From a checkpoint of a small transformer trained on Wikipedia.
Size: 9 layers, width 640, vocabulary 32768.
Architecture: RMSNorm before each block, rotary positions, no biases in attention or MLP.
Training: 525M tokens, 4003 steps.
Each number is 500 + 40 x the weight over its row's rms, rounded and kept within 0 to 999. Layers, rows and columns count from 0. Numbers have three digits each. The size before them is the row's rms in percent of the matrix's.

# layer 6 attention key, 640x640, rms 0.147, rows 396-502, columns 576-639
077:462566494428536530455455501515504459526493493461544482466471517492553431504478454513441466504474433599406534549545529532466485513511529467495488478511559514535540508557466580547519515542491454
079:557508479500489561501522496499489474491575506476451527509473495481471473435519505474474516461524555471468481570470488411523528437485467523461511547484563518587446574482569525539537458537567473
078:628440490484561508513516535548472492462454579481539514480536493489503508462549504472512480543534446503510460475487476477563543532460507432476573450460453516531530497543525487506466540510498517
083:549525436525547462490503575529507521520482514463511512474515500457501454552597537519495510515519451508475611552452500556492504517464535487537503500572541567457471514528540533489488541566428413
076:560549487502534542545442526546515424496556462439387480494415561505440512522500505433498562548538495534497493489576485480464483489420490514517458490473506463521427589487442571509497568494501554
076:482470464550505499538538459404479548508504476527572537536464552491498493568491460519477576545532492526459517525455486531499494564557529550470502460632549516556452469417495487567487510488446474
081:527524422444579469438468496478449458437545480463505498458450541509551538545458478500499506507459434579523435450499548521542498532584469505458559426495415463453541505536605535471493574521516526
077:549480497516480447512539517531442504476503489503428495576448634577504488515520532527530499521489544441465421556518471511521483466499408485454492497520444456498414523508492447513483494453583437
079:436429425480443479384477382514548498554511573517575475498544477417527427455494508510455482476514464500493526477481491494514521423499551441507503502510373426511461523475547527537508393498517485
082:447501536512504492556523495502566514512445614445502456448556574522519550484464518527555523490535536452563436407484495541504505488466557468493501515501432417533536441560526504409543448481534469
095:470476498515435452453449439491456473556509573455499541568523588528544491471538457461524514438517526475469535467461477510499490501588532475481433513422495485472555466507465447504579469496464612
094:495525488452616521451455467488486507505496526529505550526476523485443451511460444564561487477539521494425514485529464555505545529529534515519541476536455586505451479494532503576457513496488465
103:548500453532549509555512508523472475500479464571529382499452522510409495593511539531497564566599417518500536485528591552525442537495478503536533441498513518548504538514496518472523615502472429
098:492478504544553521428499451470434486518484489489529490462561487545489481479503464487488534471482562501517534510436515505503521474538474520509464531484479520517449476487501458449522468551508482
106:508496551488528503564421448531509472528493489499543499502439463482467530492460509458533478478570497464500412481488551499509392445478519491455442492535499468527538514484552509526529484517559465
104:492469485541540471491498473541487461534499532468387493468511483495626547504466505472549515518456490502510538561475484453530492509512462519554478484460501561481516531484495459475450443467506442
104:500471468483530483511524557517546599528497512463541511474483481544534456519513548527486473528443456525520560533502446479509541571566442540598525582502461476449496459514510505592508518491500536
110:482498526545535477452466425459499528519539527528491522479523522499527528440452498490521479541455551530483446578547549542456448467528488434524439577537497510507559560495465479560545484569542452
114:503503593451462492561516574505516507525464536497478471505520540449459572460499497513524538537469488518493546562458464465564406503551557508487522530582520483499505493516549570513487492518509531
103:571585576482549479449526522556483572495498434474562522550516515477500498423502582444456502460431507502458487517547472501502403539512535468498529548511470474511485477581469527541425506502475497
099:464503526460527484445539502494478474537522418378518444526537566513487465512487487524492393546529574496532503464433482567465516481529494510484509546592531487462496525546458446543458525550504472
110:510500552504515543514423470538534520483539479462422509493510463492563497489568424498482462506496573518601491453491500494583482436469533466450508458502577494479470577440491512500475509435445502
108:475499584492421494494553415479583531530526516500517567467438530537475497500480550532520539461521484476474510496424509525474439475527532477531563457532513517530545523565497478512547499478488451
105:531471525462492498525476497526527508494491581472477480525478474458480545540533511510491540540515482484502408440561498494524469499519522472498526499589434469554552510530495525555495599447537483
108:515524561586525483534531467525495532479523475510506534403567528495518498462544457427469520501487472440595498544475482506484467559590483516472545536523531481477564507544535483467471527477562521
109:408495508454557537465509595439471481450454483489476474562559570534534580603429540528501521508538529503481560457529529456504478512508494537475553488491505539445546514412502559517487552550562428
102:448472505429468565526519472463506537506483445494420464492477521495523561412457486523497483563501488545517483487483401513450542478523515516553512528491489538453479490537470526531513454464503449
108:486526501556472539537516542517510557469559515554531360485549520531535440455540456505573491455500529515474535454536500509485507435548467541477520487580468494464507519497412541465441561497490478
104:439468492573534501463493484515483525575478491536414527568439481585527555493460452453439510442529497446510533488440490478498492555518473582513467564514509515564532520489424506502483480483521518
111:501565505523514528423420441522542406431504493505514466549551481501472504532544446487508481517508549495582503568492491463558456561403482486515499547462561542519539506425478542442428512565478486
103:546447506421432541583532531479525504508484556416492510486499548494475527492509546518558514542490491525486501483477460509509504410473512526518559521510470389524507494528562504492492509518508462
103:464488469498458504417473462463478491539505515524475555414528458513542457540443456510496481524528489532468521580476509445539553576445567553523486482511497506442514475453408492518463518441400473
107:506509517487534535502480472507514566559499455427544439553497488513527481417497523465506487461447507499564518450509500464517476583508501514565473506510460510526432454498518432510452480489520546
098:446599520438568471514487563526508489479509528503515543553489425488539527499480475454471540557467581488507475402537514440523520445492524570508458609413485509490526460524502506504466557496422548
105:522507571510524527514479480554468446519484531494447530504502485426480521567572480528532528507551532583578432510500494498440473407547481525548520466466416485570555509464459470492514586456521514
104:548501489562515514528463576454465464550490486495557487497592570454545575500464512459616509549512611460503516539486388512498530538478535554464480522451528580490551461496556545491517533503518526
102:462474477492507441516513472451528495480469490534552496534474490493447527538464557537456501533521477543432572475492456414531551488477472521527444493505457468575436505495492484522461523477476520
096:500524467567495512473437480446459491537447449437519485442505566506440489578458496568512509490523490538502433539549455509511479528469464521576446503523491495534443479435486504504525497560511506
105:589496440542488462435492535540551532502434416562517524530476480456506466485533490507458515482510459500532460492567549512496512516577454454515490556477460483547485421463482510497538462485473530
109:478364474447499458465516538561465510481461438465444477480518521512467567546456483474612516482450531533487483504523527435468514473442469479491545429501436542458446498519513538509428494576491523
123:497522544484495505477474463502516525508498385513485495472505487493510401522528513499542574516494448520508541518512547529528495397460563517506521486500505513506432539577471374484483480497457454
105:482522513482453553522536474526495472443464466451472533495510529502451570479504587494492510520483488528500530464457391471522511492514514481501479396500569469506498539532562501518472490447454503
107:491514443475449521507478518509564578510510459466478406532520562507504444427523500510448513522457519526421564607521478518439476494460458529543521487525448583502520527485498520453543429510464478
111:526424504521470515540464513542499479401479496465490500497517500539547446502560496513574476529451516530488433524461558474436504483481439415548441525540551498527510567543507486562498475553445538
105:473529473520471481425463455506493451492454480474502543488483476511422545458458496499440465514448598429557484489505445505411511562478482504469455532482349544557521547443565499458560549512494519
109:465455577490549550557513419480527469507560464487529590527531551464486492531561593512533504514587541435471530470486482522496502463432484576503475590509512521484433457486482519557554526546509500
102:427561477493565507546546488547523551534508530535579500526509541445501523524510449530484428519534516513436530449544482485488462485516462484516535377481446488515483492546535495554505502505558466
099:453509569514499589553524472470437510393498475489471545412507446509507509500546545504489520491512529484547442491451454490511531473592531490451455518425488538562483527528446509480514445495441543
106:457492506544476472511533535427520491469452477564529583588438537535485508526464530434542504471529481505509542502427537510462481518523528509480538526494539509457504492548543532486488548544484573
110:479456479542459443620532483522519523457522523486500472529530515521462533484577398521508504538516461548524527439526506502471505469540491533559476435423440515527537522415505498444510449531524536
108:512535516547440441466542492511498420466482512494516510483493544490430508512431481477469418503548397488502540464477546510429533529517562473506583398509532540523519494452512503502445485456484545
104:494533560551557460517465439533504551456515533528511507484499449493482502481531486526480497527496607461483502461492463499504495610533471451471532483560502485446494554447532485479458500485479552
067:528597534519476525538466472492558503506542510453476570473519468499566447446509514491472521543472436511480458509492439510521448505539439567460445487524441465511416528541526528498382514489479442
068:529421442487433454527478522479532581477519454563502540615472512561517498523495505515496464565473511452494500603439525417467537588496500456500370528525506457520542481511460544501466484459476508
070:502555576578466487479559563517522429468429507493437477567558563512516536544503464510502506469527499474545464436530503560500523487454522517533522470516564486516495541558481480398528426477491478
070:450513498471485466524477500481541568419517467522497527464554549530519451483494529575493456526576501546472474443495494570538519560501515504549515543507479460502430554509487538430520453537552463
070:448533506525498533529454467545505519452465478543443471507591496449497533490497510468536488566537526520550503457551476500475510423522539443574519470501468489515470545469511534429467556472495524
078:544531539509475471473497531454539495570485539476460444497471490501527529429503382471552523504486483568505407530476452476494409520480473455474505554501477548530538494457494528464401557490486531
069:478495457511553557465525464479492471561523492570498470434541483512517560472454495555481487510478537513545477535495465400479479479531524463458456471501476488407468483461454523615439452435553554
081:484549527448533509475442522517484455540502567432523420531513499472528460525512489503490421533521563525483527540477524560565472504497525404478526540519511597471512507440527533502519527504449526
071:439477550471565448467515491496471467517468449433535434472490457465518501441507448506543540522547553519558490484527467470559468457489571487509546440536527530510487466473489539497486521498453546
077:522524525499425517514534441449518471463579434509466528517487519597500540468493485487538524481517481475542431440470569473471535415584457477442518489439480473515517555444515480419515497525497557
077:555455448459548425452479430507531474514473589482611527435462489492463524470527471570477493530536472445463500482437576508474454528507563530489486496580431510508556498485469514394514518546475500
072:531458461503474477463535418468448386516447528492490498571540509493529422494489497519418511528468513519520501518559452476512501528467584501495501538495488566498514519445413413408477459518498478
077:499484491419453495543497445446552482440524487503508445521494448530484537516467489478457499511502461482501463566477514462528502515597526475535523451541432532425514491498525495507483504513525532
072:504480578464502427532519507631471467433494485528459498567538452511510508496507435498465542517489487405473551539511532532486493460494419538505513501421491438477476501494501496494448548532525473
075:431499522489487570504484472490454427428571456543451512506434436539450511464551453511543505509468466510475473428478553453463485489610617491492532478447467490527466540445491529494445568447482549
078:448433477507544519540538470490499483566572457470535475449496628469530517458493543512476512524509453482488532528464469560552400477508451519506469534592441510482464504506462527484572452545465473
083:504533494464468481466468485455522581526513451528544525434590447498494475544503498537485452484485461479526471410485561476457579453421496500583491499450517578458543463505474509475518506525494527
082:588509456491563446510462519511550513578444491476465513561528435436466458448517419460462474548509546505529536500564502511573507490470601526463540437539452539536478460500500488509466476483556516
087:483529490514524494537521399513511593471521571557510431441550540496473578538501507551526471506514529538521365497491474491534489518543553498462441495531531486500547544470474527508483498495462498
080:540475468452548513570475558500496507508469590518528467483456518548530441516460502499565460566508490482429553553529509510524543502511543492519527474491480504503410432553495502512454501518533534
086:590537525516508543567403556585563547485493502456533418551504448460481540416542559510530491544530577400502550498503463479484534480508531487514474473580521518470559520591474477576493463478450535
093:501531550550538475493532518470528483512538520500458503541519486413475448492508526512469485452535558481511541492477476450530416527500515540416467540457474478460549531546443495515538496536515570
095:493528434522554509523522442520450418515515426391487470458481550501543473537442494538511467494531422456520505493494459617481473480498544475552465517526537485410492542543491502512446478506529464
092:482555506481498503462509543476539538498511473512485457553498505523465591520529462511474448486534500467494496556549471518521473476490494585521472438502489517461586498457502480483503464515476516
094:422577475487525473440455533504495505497498492526519532532464525538480561511477505483498570561571524498528465542510533533519401477594512480512464431491455455502577459436513503568555485547540457
105:514457498502486498381437442527530464536516493499534469489452569530491545408457438436500488481549500478466420498498540491492513502458459435516455488559500506489476435534458418561500481502472500
092:523504404543443466486502472591579434580491523509522454514529498529555444510492557491499492533501486484463515485516441445489520412504482505585558443502572540511519495535407470460486506448501471
102:502554519519541506457503510479496503507532504522541487581472530437557487450424456449475555539496466528529514435555440477564497519528443495442475531503508521419528424513485496494515492568499503
099:466526427453482481415500481502527497463492485518496497492479540426469502418561524491456482541506449538495508517495470525506512482564467498555434500525522485545438508666489474546555464529495437
103:509489452491462535450516483589533557501442452480510500467547464441502512477517442519512573537504577546533565484521512529451463483440503534514479540585507522505451447489504482431518478501503472
106:541498527480572492555522498478462494476499478539447494506491533495538518553506485468549506446470486437508444504566515459538503480535521453429435465518522481480388507513447549555505514586468530
107:534531467525523490443472542494472568520503456500545585458473549462494506430484499525518535420523530585462616445551479516497476489551478453485487441507520550484532505450497440486510539446488516
101:507523536481506476505457471495400498519493486481509509430516485530487476486520525498487495428455503506544543501518527498529487464512508450564463515474497523523524504480494440392528492538532469
104:485572481507527483564478453550509459442472502479513476467529509498502530524436517536529518523534502508404607469473555527549513434444476497484486468509487545460440504547504462477467485490485484
101:476463520450536500415461478560460455460451528501474506557465467524487501557499572567498469529533515505471510501436557500432486493487455473510491526566555473576486448431481491515560519540499499
104:526542540474509475440486526611466510485522467499526431521528480493455463439548491476518460558449512465533527503563500458509500476488485461517488548482446461436495574460543514472520450452457544
102:483449454439525492466532493497521513538581511470525485473515529547528561424464487391530475486484468467536503451531464559525479530554465470524534485559540433534491502424533524597528425570527573
105:568475478464468480502554518514489482431449477526491504510503466514502523517498531538453515486431515518486532558515522520383488520548534521497509476465484458536519520558493500476572489438534525
098:510499579587417514469504503499434504488496505448417533468542484539525455551565526463523519532507555499521490534516553478513540499471513458502447458448589449514482457530475531494540493506475471
104:454498496505484486506429479532510503497500531554571476454514560517520559491489515523549559508468563468505551548541525452449423536560457467489448461542534494556505500532483518569551519542509471
097:445563543505499452434422454525550481530448441451475537480487481512493505471438486447521530484502520495524472583504458476519511436536467478390494531526505516521456514576482484519514545476476527
104:486394555597421516545474523481458524529518462411514477504513472515489516518512481545472515527579496432513490488449518473505540538463507517505527493568530459459534494504490463498491438454484541
100:525450509456444432498571534533496486423473464479500463591490552517495548490463503527452536516516462526462499498493463535484504521426548521563504446506538555507510499528503506457490451547515434
097:475459476463458411488562474488515509574505436523490490538491589514545481460509436514492538485517544429498501429479471484588472471480508481480481487425500467517490488503462439468447450561585522
105:509491614515518541507490569646485471545488455496523491463598517434459560568469497558470506524491469460595548479516510535446461522479458550481533457448521510513471467484495530553529447413604448
105:538584478552508516486490509525459480583510565497494507495472494473492511454498445426513537527472442521425430485464526489496492534421500471508454536516460560545480562539522516574454517403431491
102:470512489545488560500517462505574548493524501448516500513491487472433538431472568549469502483561493573514475498557520463537458552459426484432594429431522558531537543513459505466515458470518528
110:513542573517562482504575553405493466527496491504519541436506544496446452563503561505516529430496482500458603441473497518442437469578483521531489468425484544502460494508535498531546499493497498
102:523501473501431504503499501517478572491506483493428506461597511532505557482576435510420576559520511530562479497461512494498493511456511485599459409495501511492495475488465474439491503503518489
112:469511571503540501456483540459493509488457421458454533475525496533511518519482488487407530515491478551519491543422477467603470506429440459457535555438471460494492453441494460481453482481522527
103:477450482434597542471435516529546534482518477487460477580529458542478552521494511520510584548421507527553513494512550506517493528552503459510456479508511431546474437471524513474438488531486462
110:593506458453523510504459583507470482519479508543451462495479456522444576491553547518501493518530497461492480518532401504452571423510525517438466554548487533580498564477476504529546482519511529
101:514517545491460495479519442493533579570492544510467560455445526452459417492563519533490488600535469506450507481444513518527530524559543508535452502567473522448441558536551429483478537476536485
110:540485426529493538471492484469483435519516532512547495541471629496488508543483458455470525450532503453457485505499426533584513556546550522556458448453629474489519477427511526428512499471568413
103:498548476445465451400464494516493499469519462494502517534579514460475533523506476480500565619565508532492475440495479500513460507524505465470528445513513447509562483515549553481493504391560451
# layer 6 attention query, 640x640, rms 0.144, rows 397-503, columns 576-639
087:437560397574457496442469553480495505447446542466479517463490467515490540512552509489413536560510499520578517488491501434428488436531561528513504454438472477491487525452464515553486497503485551
083:465548516472435597515478531507412477458504480478526577488462469433572465536475582574485427618508489437458504468528486592478527494516506501463560449463455506502544470518466486537535537387512447
085:500478514391491528531504484521467471536512578530512476473517515547563508512473515505616396488485457461490466432491540470563541526516523535483530533482475466531459469504572540498466407505466488
085:488488493507454410456619567483495507523512482464461473469477475542512505524434522484495485508494472464572438523504487520441509498540538524490516547470483477471529451481482447534528485461483495
093:486519512469546429507524529533460461481478523462420495432482414542480456491437477496480451497395589475525478449468462542501478455496529627475443509508530433453499453505526502529490497542530444
091:428453439489489498522488452518507468459473475491493550523495468465446492538519555549527439536495408480508525497500506523535560479467534470545526522543532467549587438424538532509581522460533456
090:541494461499537446487495550480491546496493471471549523431444482571520566480557502424402501507501564441557512494528499474476498548555540546468510452413533537414489559578462484471557531553511548
087:526617508587464559532477471481486517484540514534522500466457502424539480453513445490518450505455497484496534541487503449481439527524438479480487466471461465524541507488545436426505522502421503
088:439503573543538521521477407445409522440480463563553540513507466428533505548487477598518465523539548476464505431518543517517461519527477454470481443512522525520521568489505544461428533481490579
095:462532457450545519466523477517535538543533487485572456504538505444466497538446429558558481436519476477490409500463498511463498470490528483549510465480474555458513520465508569528443490474564518
086:406516544519474601581531536526480501486545467449565545505525479504461494456506554510518548446445503564400553486444448535568505521508497491411552547526449510446490579501469597498473439486415501
106:521484497505493495477480533491449497528496429536518453468431513434513477547460509510521466575491490502449533519529569502509548507534511487472526360481454442598542523429506539441542432435494467
103:516493457430531457347517479496465540494450446486526514520544518534546533479494479477428497525476554460507540417465509482457479488498475525578492517543481529482505521478559490475471470540497497
093:502529535491525544598421460469549468504516500502480468537491475453443565552453569545496456442485450526499495506530424471470514397494486548439487513498523444457480468460491512492449566499517456
106:509491488465489529508464543452416407460542479476531522495458512486588501562459491477427592507467529524496517467522462530531476501544461532459445504458482520445503541537486526482492465577546465
104:530511550483579474467528424428558518426482529541504478479496474536480534494534476470489436484483521505543493469505484454495504557563464509566504597474492509487474402530445501462446506527499472
109:484471542423471480522456536475555556479584470468419517459519468468508550550454545534486496594462483465446480509481498512431474490470540469484517589512482448465566588459476448529552449519501464
110:518483508470495519531501522472500506498508536490481527537441529533529451494526472519553549532534482510489558584518544476528416446486506546451531530491462490522406453493483582521555579538525508
105:504575458549486505526460511525536501505508481499487526565542490481534542478478521517525527488501479502496520535542517484458498531435520464524443485481522520548489508498469457495523524509471582
096:482487479485535440494448462557535512545566486457535509529476508494485453536436445518421448502493438459570549506474534517528517413462516511434477570519445465455513575464486496409493486439517493
107:506485564531587568469482468531550571540595566507559504480507417503526494479505481537529461543465587513500487488600526502554519372486531516457530497503526467453501545509480530498478534488526499
102:529504500473442447504520496543545492568528583486483466519474549465486506517502606522496437539520448495455389510515489484487501493490546430575457496519498452442546515538541473541471530472525474
105:512449459562459520533498469501529528569497468490525438503487486446492424459561470467442494508504468532481454388455481453454469505456500462487523548529495469582472485464480502510487557494559496
111:565517566484458507515452582438475492500485500507465523437504489492469522506472486474480517472531513487491490527466519501475501495547478543510515502480491465465538484495421516532466482473523492
112:454457515503499534489427505469477484460440477450502452553437531584508520594473468526492495482448448468465530495525517449473543542437543481437571509517523484538566540509489546514560505519574409
104:502408495511553556476518519450486475467524455526434517493489489458514548469488527541503519497467502588527428495511492452473536532481474508556484523505541546454519507524455553430547500475512457
109:493506500531486463539507489522505492628521551484446467527513502454486399488522547498622555530499451496473556475570548475493570487506536459461526460523552512521535509524457503484541512518471451
101:497445462451505480440533416501470492505403453488487503576450559516541497477474530525440539470510436471465526473453479517528431486544512523514488475507575516559476520434490558557530522492454554
107:465504489536540429495464468484534578463513512518493475519525510500566486491518511505425568511478557426521414493464545523503482530528526530485569560455522468501503497510451592528571549473538486
102:499537507505522541508493492475432458496565486480484494486500505490481572488466482564543611501485434497482530465493439443545482443479564491473488444567479467424547437482490535500556490499561472
105:537403463450457571445511423486465462530549428520517484478432506510574482489463473408498497524519450505485526503483503512508539553494509426519482459555464524521504402493467458543478486409490476
105:531431503462486460477520475451512475494493437501537464510538472456514486482526534460493475498515469461489538487545536591501404595451516467582468480471532471450502467540549505585467592515541539
104:534465468496516442513510438491587513435465530497546505478477460508477527539498433472448583530558517552472511537494540485483501474572512479509517586486514499475490506531499527448544524478454485
105:485460520479576566464531404481501435547464512483491467559507536403491494490476477451562518468494564475470519476533483509465494434498573465484500523537558510534502546441532604555476521522520526
103:476530497535498475468521515465509492456467506451567506548437496561449543592450486504527536469496566498432497495499512545481528458479525414490466476504521515427475534529546542479485504479485451
099:545470477512464464486491535489528504444454462493514444580514516467485518576465525491531522510533443524510583524484525534504450471490509429492508529577560478538528471527445451535473470471488552
098:507502518541512575484483492443463471509472455538554489447535584529510545572486488506500551550588447479512468503461524533562563519488436500523450573533553411477475474462487552509481533547529569
102:532527507539485471421486541477518479462556513426464532505476461480502547445459507442481495501495516494486467515520557500427557567524527533478451466427461522497454483527504505445453517485496490
105:513461518434533457502550504511458520479487449574438505481488522526479591564511461501511523539509460504547512550494481526498528486403509560501527583489505551553478529505473506545454514531476470
112:449426476510482457489518485484463522536524510512505490463531560545498444462501501527490528471540446523506532459473527443458492508496566530498538457533497459527477529559502449429513441468429403
099:533529516491467562511428483545519364471466508542528435504513449526548490468495516516496481468587558556557526529452463485459483427503509497468449525466492462561460494486503523471451547449543497
106:547520447543446551519557527419519485530518432494456495520439552480517478470454593513544550550487477541422533496518498515524479558561501481515515556467471579521517490457578467540495494519473505
107:581555485534541484508457516549511510500519508475488539525564425523554485513517581495503546492511501501515472532524467544462588511516542534521377548540500493568523538463530443455498469499487501
107:537508461452508550527453542520458515590464549500529528563532512490461542524553500482502506556478530487482489555513467472505467526504501452473509498531479577525544593486485520578529505515536543
109:487506543569518488553516463479585476518534493508483546505542516462515526588535515575401447474549533503493457492438439557511565564483533499560492554502505485415475472509488438538489525533515497
098:586521440533521501495493451597480504507525509463495515499504473439472395581432535555528524477492480543451543485545514508489475452518448431469528498534525513484429489525478499570463560532453527
102:491470594507466571560531442513524530524499481486487430493558559535519534549544565526533508569455486497489424499521428455435492468552506587506467513447483435549433525534416552516516511529521470
102:521461513522464521462550488494542554554532557485552521593434460588539507469476515413467426469473573583423471520486554510389542487526448511487473477495512529499490499547460441449531542525477495
105:504533507514515436515472578511509482499546494483502480519533479460514494481499486495478479451409515576482497370506488471552510531558487502497479498500442563483543589434443421507477467473554576
104:465520499535433515480506375511482535498444498474505488493450521559514559425493495500449521490471405507412504522449570507476501487532497492469469525521506535460546492512534562505497447439547443
103:455504491463586596510432525502506498510491508541452464519510481468489498431505471579490501534498590459511444460474457504455434481593534499485469544485534498459558484523572516485446483478407470
072:445482481489489514499514466524524444579520499513485436508499514577454527599541402497442429480580527529500491515568562457458551566511573453556542535484562527535544441551544504520468528468526461
070:589489446523502552519454397479508433502514530491489450447491518473525512588535536536446538572512412442439485501482495543477564467481563519511567508520504483487454477469518536520553532492479471
075:469500502519462539485403496510492501543582466557460473494429526540458499502472500470529495483481393528456481535563533531481580583432503427506493464518476499459450489483509535539509513499491536
073:527384545516526492528506557451451468496526533575506438510492483524497454497460514460528494543494506484501437503513560509551593546495505464530489472565523523503535468544500538498468511528469459
068:493506474452505525459506506504480474523472488512492522436472404500531494498465482409467431572471532496521501472524508513449529507522486551460551500502571451457483524515496477458486529515533503
079:527597418579489546502501476490494531426520558486509533556611522510513503489514439521522566515515560454520560527454522472489446512488502492445475519491520512541480494457499473520519513525552517
078:533528493584537597485530506475465559488502503552431507514535524556425523469478450497499538495478501499452568507421475504497453440520401464535516546478532453466575507518467446480507535541516498
080:529474589470463421522415433517479411492582476526488517613417486497473487503491430507495456519521500522445455537529578537480553549442551559492481460531585448499460447566486503468487490497515479
074:540498499523475459461469531538501474483508519496540563540426489522495466480494544430404490539486527525516448547458531510508525482498526468520516510509523452545498488480549491410532458470413469
081:502524535515549504505466548523517507587450492481484486571439517488491503548500550461498572528546502523432487503421443479445477457520465498506565455451508565525490492518470484529585506439596556
089:506501570479504501524411518560534500518505543471493516597472526493583456529489488493578520556521468441416513496609470440526497512473514499483503460438550539521472540544463427454510531474490419
078:483458471469499457490425470467533453594529525458495524427534569441563509487496484542484460513498380448465504511469551534457512418479528448492427581517536493480450489551464547566510542459461546
079:473527502424560457491554567465470458507506508548474505553536555472477448447453521485537532512517459576535491594539558519515548526415480509522538471509560542578538529478615517496494492486430493
079:480469438480464475542513464487505520533474497506533496397521493580500516520562564441575492480436480548507538485479428540449473449544523540488434502530430467487502434434501471597539462481512471
079:462499490573492523469495481498445485584538472415502476498488556468436466467437476493479486480538484517503502487510379457513551554475477525547429442478516526434581483508520546531557467469468519
083:456484506508525531498556482511388539494517523558511418539443545423508488484517558500579457452494516491524504452510458534516521433516517567468509465528501510497566476497446507447535473463546511
085:503447499509512561510467497491522444483468483490499481567435473442467453517447597550492481528516510436489458565530513589564554591466471459535579410524500532502531488536504429485471451467534443
087:427386508477469514566463498498493481533432507465468545494507476487477531544507460584518459528548526501495481476513543482442490543412458478494473512422520560501491508477450549420485515472424472
086:486480486448527532507443453466469440540548482547476446520523504518550487495449473491582520569511541506462446492485528509440528504455505553491559474515464422514468520482557577520463445481505504
088:459519525488487509587497533518454494470460469532404469489560481486524558525512515515455434473576507503548557520444539448504505540537546548573501558520547435483464399433497573513488572475477466
094:490494457507498465438402517429573470523528513529485480514516508575482511428491441490487505525508483489505469543494520478472455456545587523504481537512525512433507485474493461512528531507562530
114:542490541490516454460512507476490475530530554547499536461484460543546457471522432457526520444475514504501500545539532536431495459516548601443443502507584511488476520516556475592492519581474543
095:470535426492516491511573518514499546538494492501482480538503486516466486518510447480545478461472461521469461482470473525552539540526451534469504504487513452575491450458450506503506507514453529
100:465543523495479516457419493548461514499575434445529512478554487515537465447526500443487523484552521505510493499494610449497487513542473386488477518505475562489495486523436468461501473468564525
102:442453517583461509477531396512542484471497519525484521548534456522515474534459502500489498466518472504478491501506430536519495520488497473511538557504563508466524490514454503527497473440503491
096:455495501464476462483508419536494486500546479453507570493464454475536497501500519466511520451492482488504501506513531526485500588452410514487553493506498482465526501493548477514473478515496549
093:563468475498406402357540492526468513526526510479486490463465536569520502489521618444523512497500407558481480542495511447481519494530528425492461493462609495575534439550459423456458523562432401
098:479568541477441441513521496517520483412463503512475495566518490476465467511471500481443418484410543518502545461531524498440498489531438494529524480458498541473541459584456569438533498490468437
098:509515483482530435521473539432562470565517494525486509535500558530518478523473513458467483454521573527473485510521505523572484459536560504464389532492517492459424512510475463483500475491479470
105:464558548526561509469560485566467441506435525484492513569582484525526509541523478543515555478489506538449562486522449470498528513439515500486556495508535470468432489448471481481486501532521534
107:512499535435474514605546449536486489461515480553497488473541571509536468486500509556569506564440506437512507486527495515468486459588533485531519516518519424531499570498518561567488443598539516
100:525457437472455528433394558536515427544517492481496475506502553466492503450458446503493457541445458512444591543510557501501517445539464477501497506438443521391502512482525536507448578528471512
108:488469475512515527519454490566495468551606518489518612534515473504449519481552520468534513418423476554596542568475511473495463483497472489550480467524507616487509517458478545426522446476527476
109:490535468456450476528517513492501505463491541514478504508404495521533484460432531563472537483469502538418565497475523532549522482550516501484463479491507461495441459480476484529553504488484580
102:477433498454514559551501540512451457464501499483546539511485453546511497535521529429444507491447497414626500527544462473460472479569449440535474532514440528516485498393509505475490488555497490
102:543573456534496522472493574541408552545468514469503479485501519475446514509546521520524546515477531468503491492516531464501537467533481469455563542424503548450510546466519489583529484493468468
098:529535473505552478478529477529502548503570556529491510487484482486527569499497447432530485505423465480530453463565528529530441530457503404483570576405528444475549449518507562513440523511557532
101:567509429406494505488584535505491536488495474497488465474514501490542514474495458500468546540563477549511510602482485499424511539483554464465611529532527584483478528583469524446514470508573471
101:500419510558478528476530527571469448573444458452487517479513443518484433474496520479476515459538507462504393448510480527530489461465560384560589568491568466585531497474512563524449489560510465
106:454490537418488481482429512507419530441427505588479515504426559477512521547393488526602550510504484569526582494574486479496503465476500369415503485552478512469516499505451514556444463522454444
100:467565469538554505474469504498453492557449498501514512505573496436462446486483493506511478457529578528484501447446459449512459464484545451493460479435549468485490486455521492486490610522456472
105:421410548465476473496493487485521533523488452468445489484545477503537546522474468536542523485507568505582466499531558570550494523513470479537462490513514483539499486460534421571460525561476557
099:444400508532479430515478470514451472508479525582536484463471601571442481548490561548491463578448495543506488501492486479508506532465493500491479528580506527495492472544410549442506446507482487
101:456499471481478423511539504467568559510514509509545452489536489514552559509496521463562477489529445450513474493430478520531463487465551542467458549444515511488500497465452498473535489512550494
108:503552577486548519482553498535433446520526466529535554487460460508474569548467483546513535547567496504584506512482485512449544486505478569514562447511542485549532573479537548562501504450489470
103:466514439578472530488482430496558521595520544504515535520585542491498498506492443445469520519546455530496493518504542486547433496492525466418484478507466512484491462495505422567458469443476464
108:500474428530483529481458486488488587459500509522477503537548456461488517463544473517542491436527602516539511536527479433548427521427413436468497512475479576505615557544470529452468505553510494
106:501504530490516496522528527452555528502504479475526521463502527495439515536510520536537482441476535454488525414518456503449527425542547471517527511525492536477479571463535446551380545499512526
104:554499452450485465465517502562475447490473378503441503493460578532539477490475475544485484576530487536479518450521492530481537481440473524529499411475511516627496522507499472552492531482563461
106:425521497500442478409453427433533505573446480424520574430522447568507529494465526490500496545479555468504532544505491444521487464475500535497380495475505466510514470474506516480549574544524478
103:489512490427523485430438534500548505529500491456517492507468456467507480527487546482471433503541470525434558507470487474538470532547468505532481505566400451528464565479460516494422523494501523
115:509507448486480561520519495556426469480488474466515419548522408483442526466562546528458470503546540486525493481559529487493493546506525520505451532482446491548536589400496573490478460522544449
103:428466458483446576518472543463477528534512493507526509507490512523436524496554503457512469592549437542540520501444539520524500458524533523538548519486481484534489525515511502418478515461473477
107:499515496412434533492560514414446509514442483508471501469500534561557455514488466484465558488510473544515528561404482576474496450532556479535515510599524517430454418478451439475500520444518463
097:563493454523478496439422481540484443548497511511518483460538494450504514519527465514438465557465486529514534460535495569495463555527510410491472493509555463474562546464536479511476555452514446
103:506527531449475519482427431504527482499491441515515532403496541554476503531467500532512473481480479600487492497426450526499494488539501440521419454504546500534428505450551464452526503501550450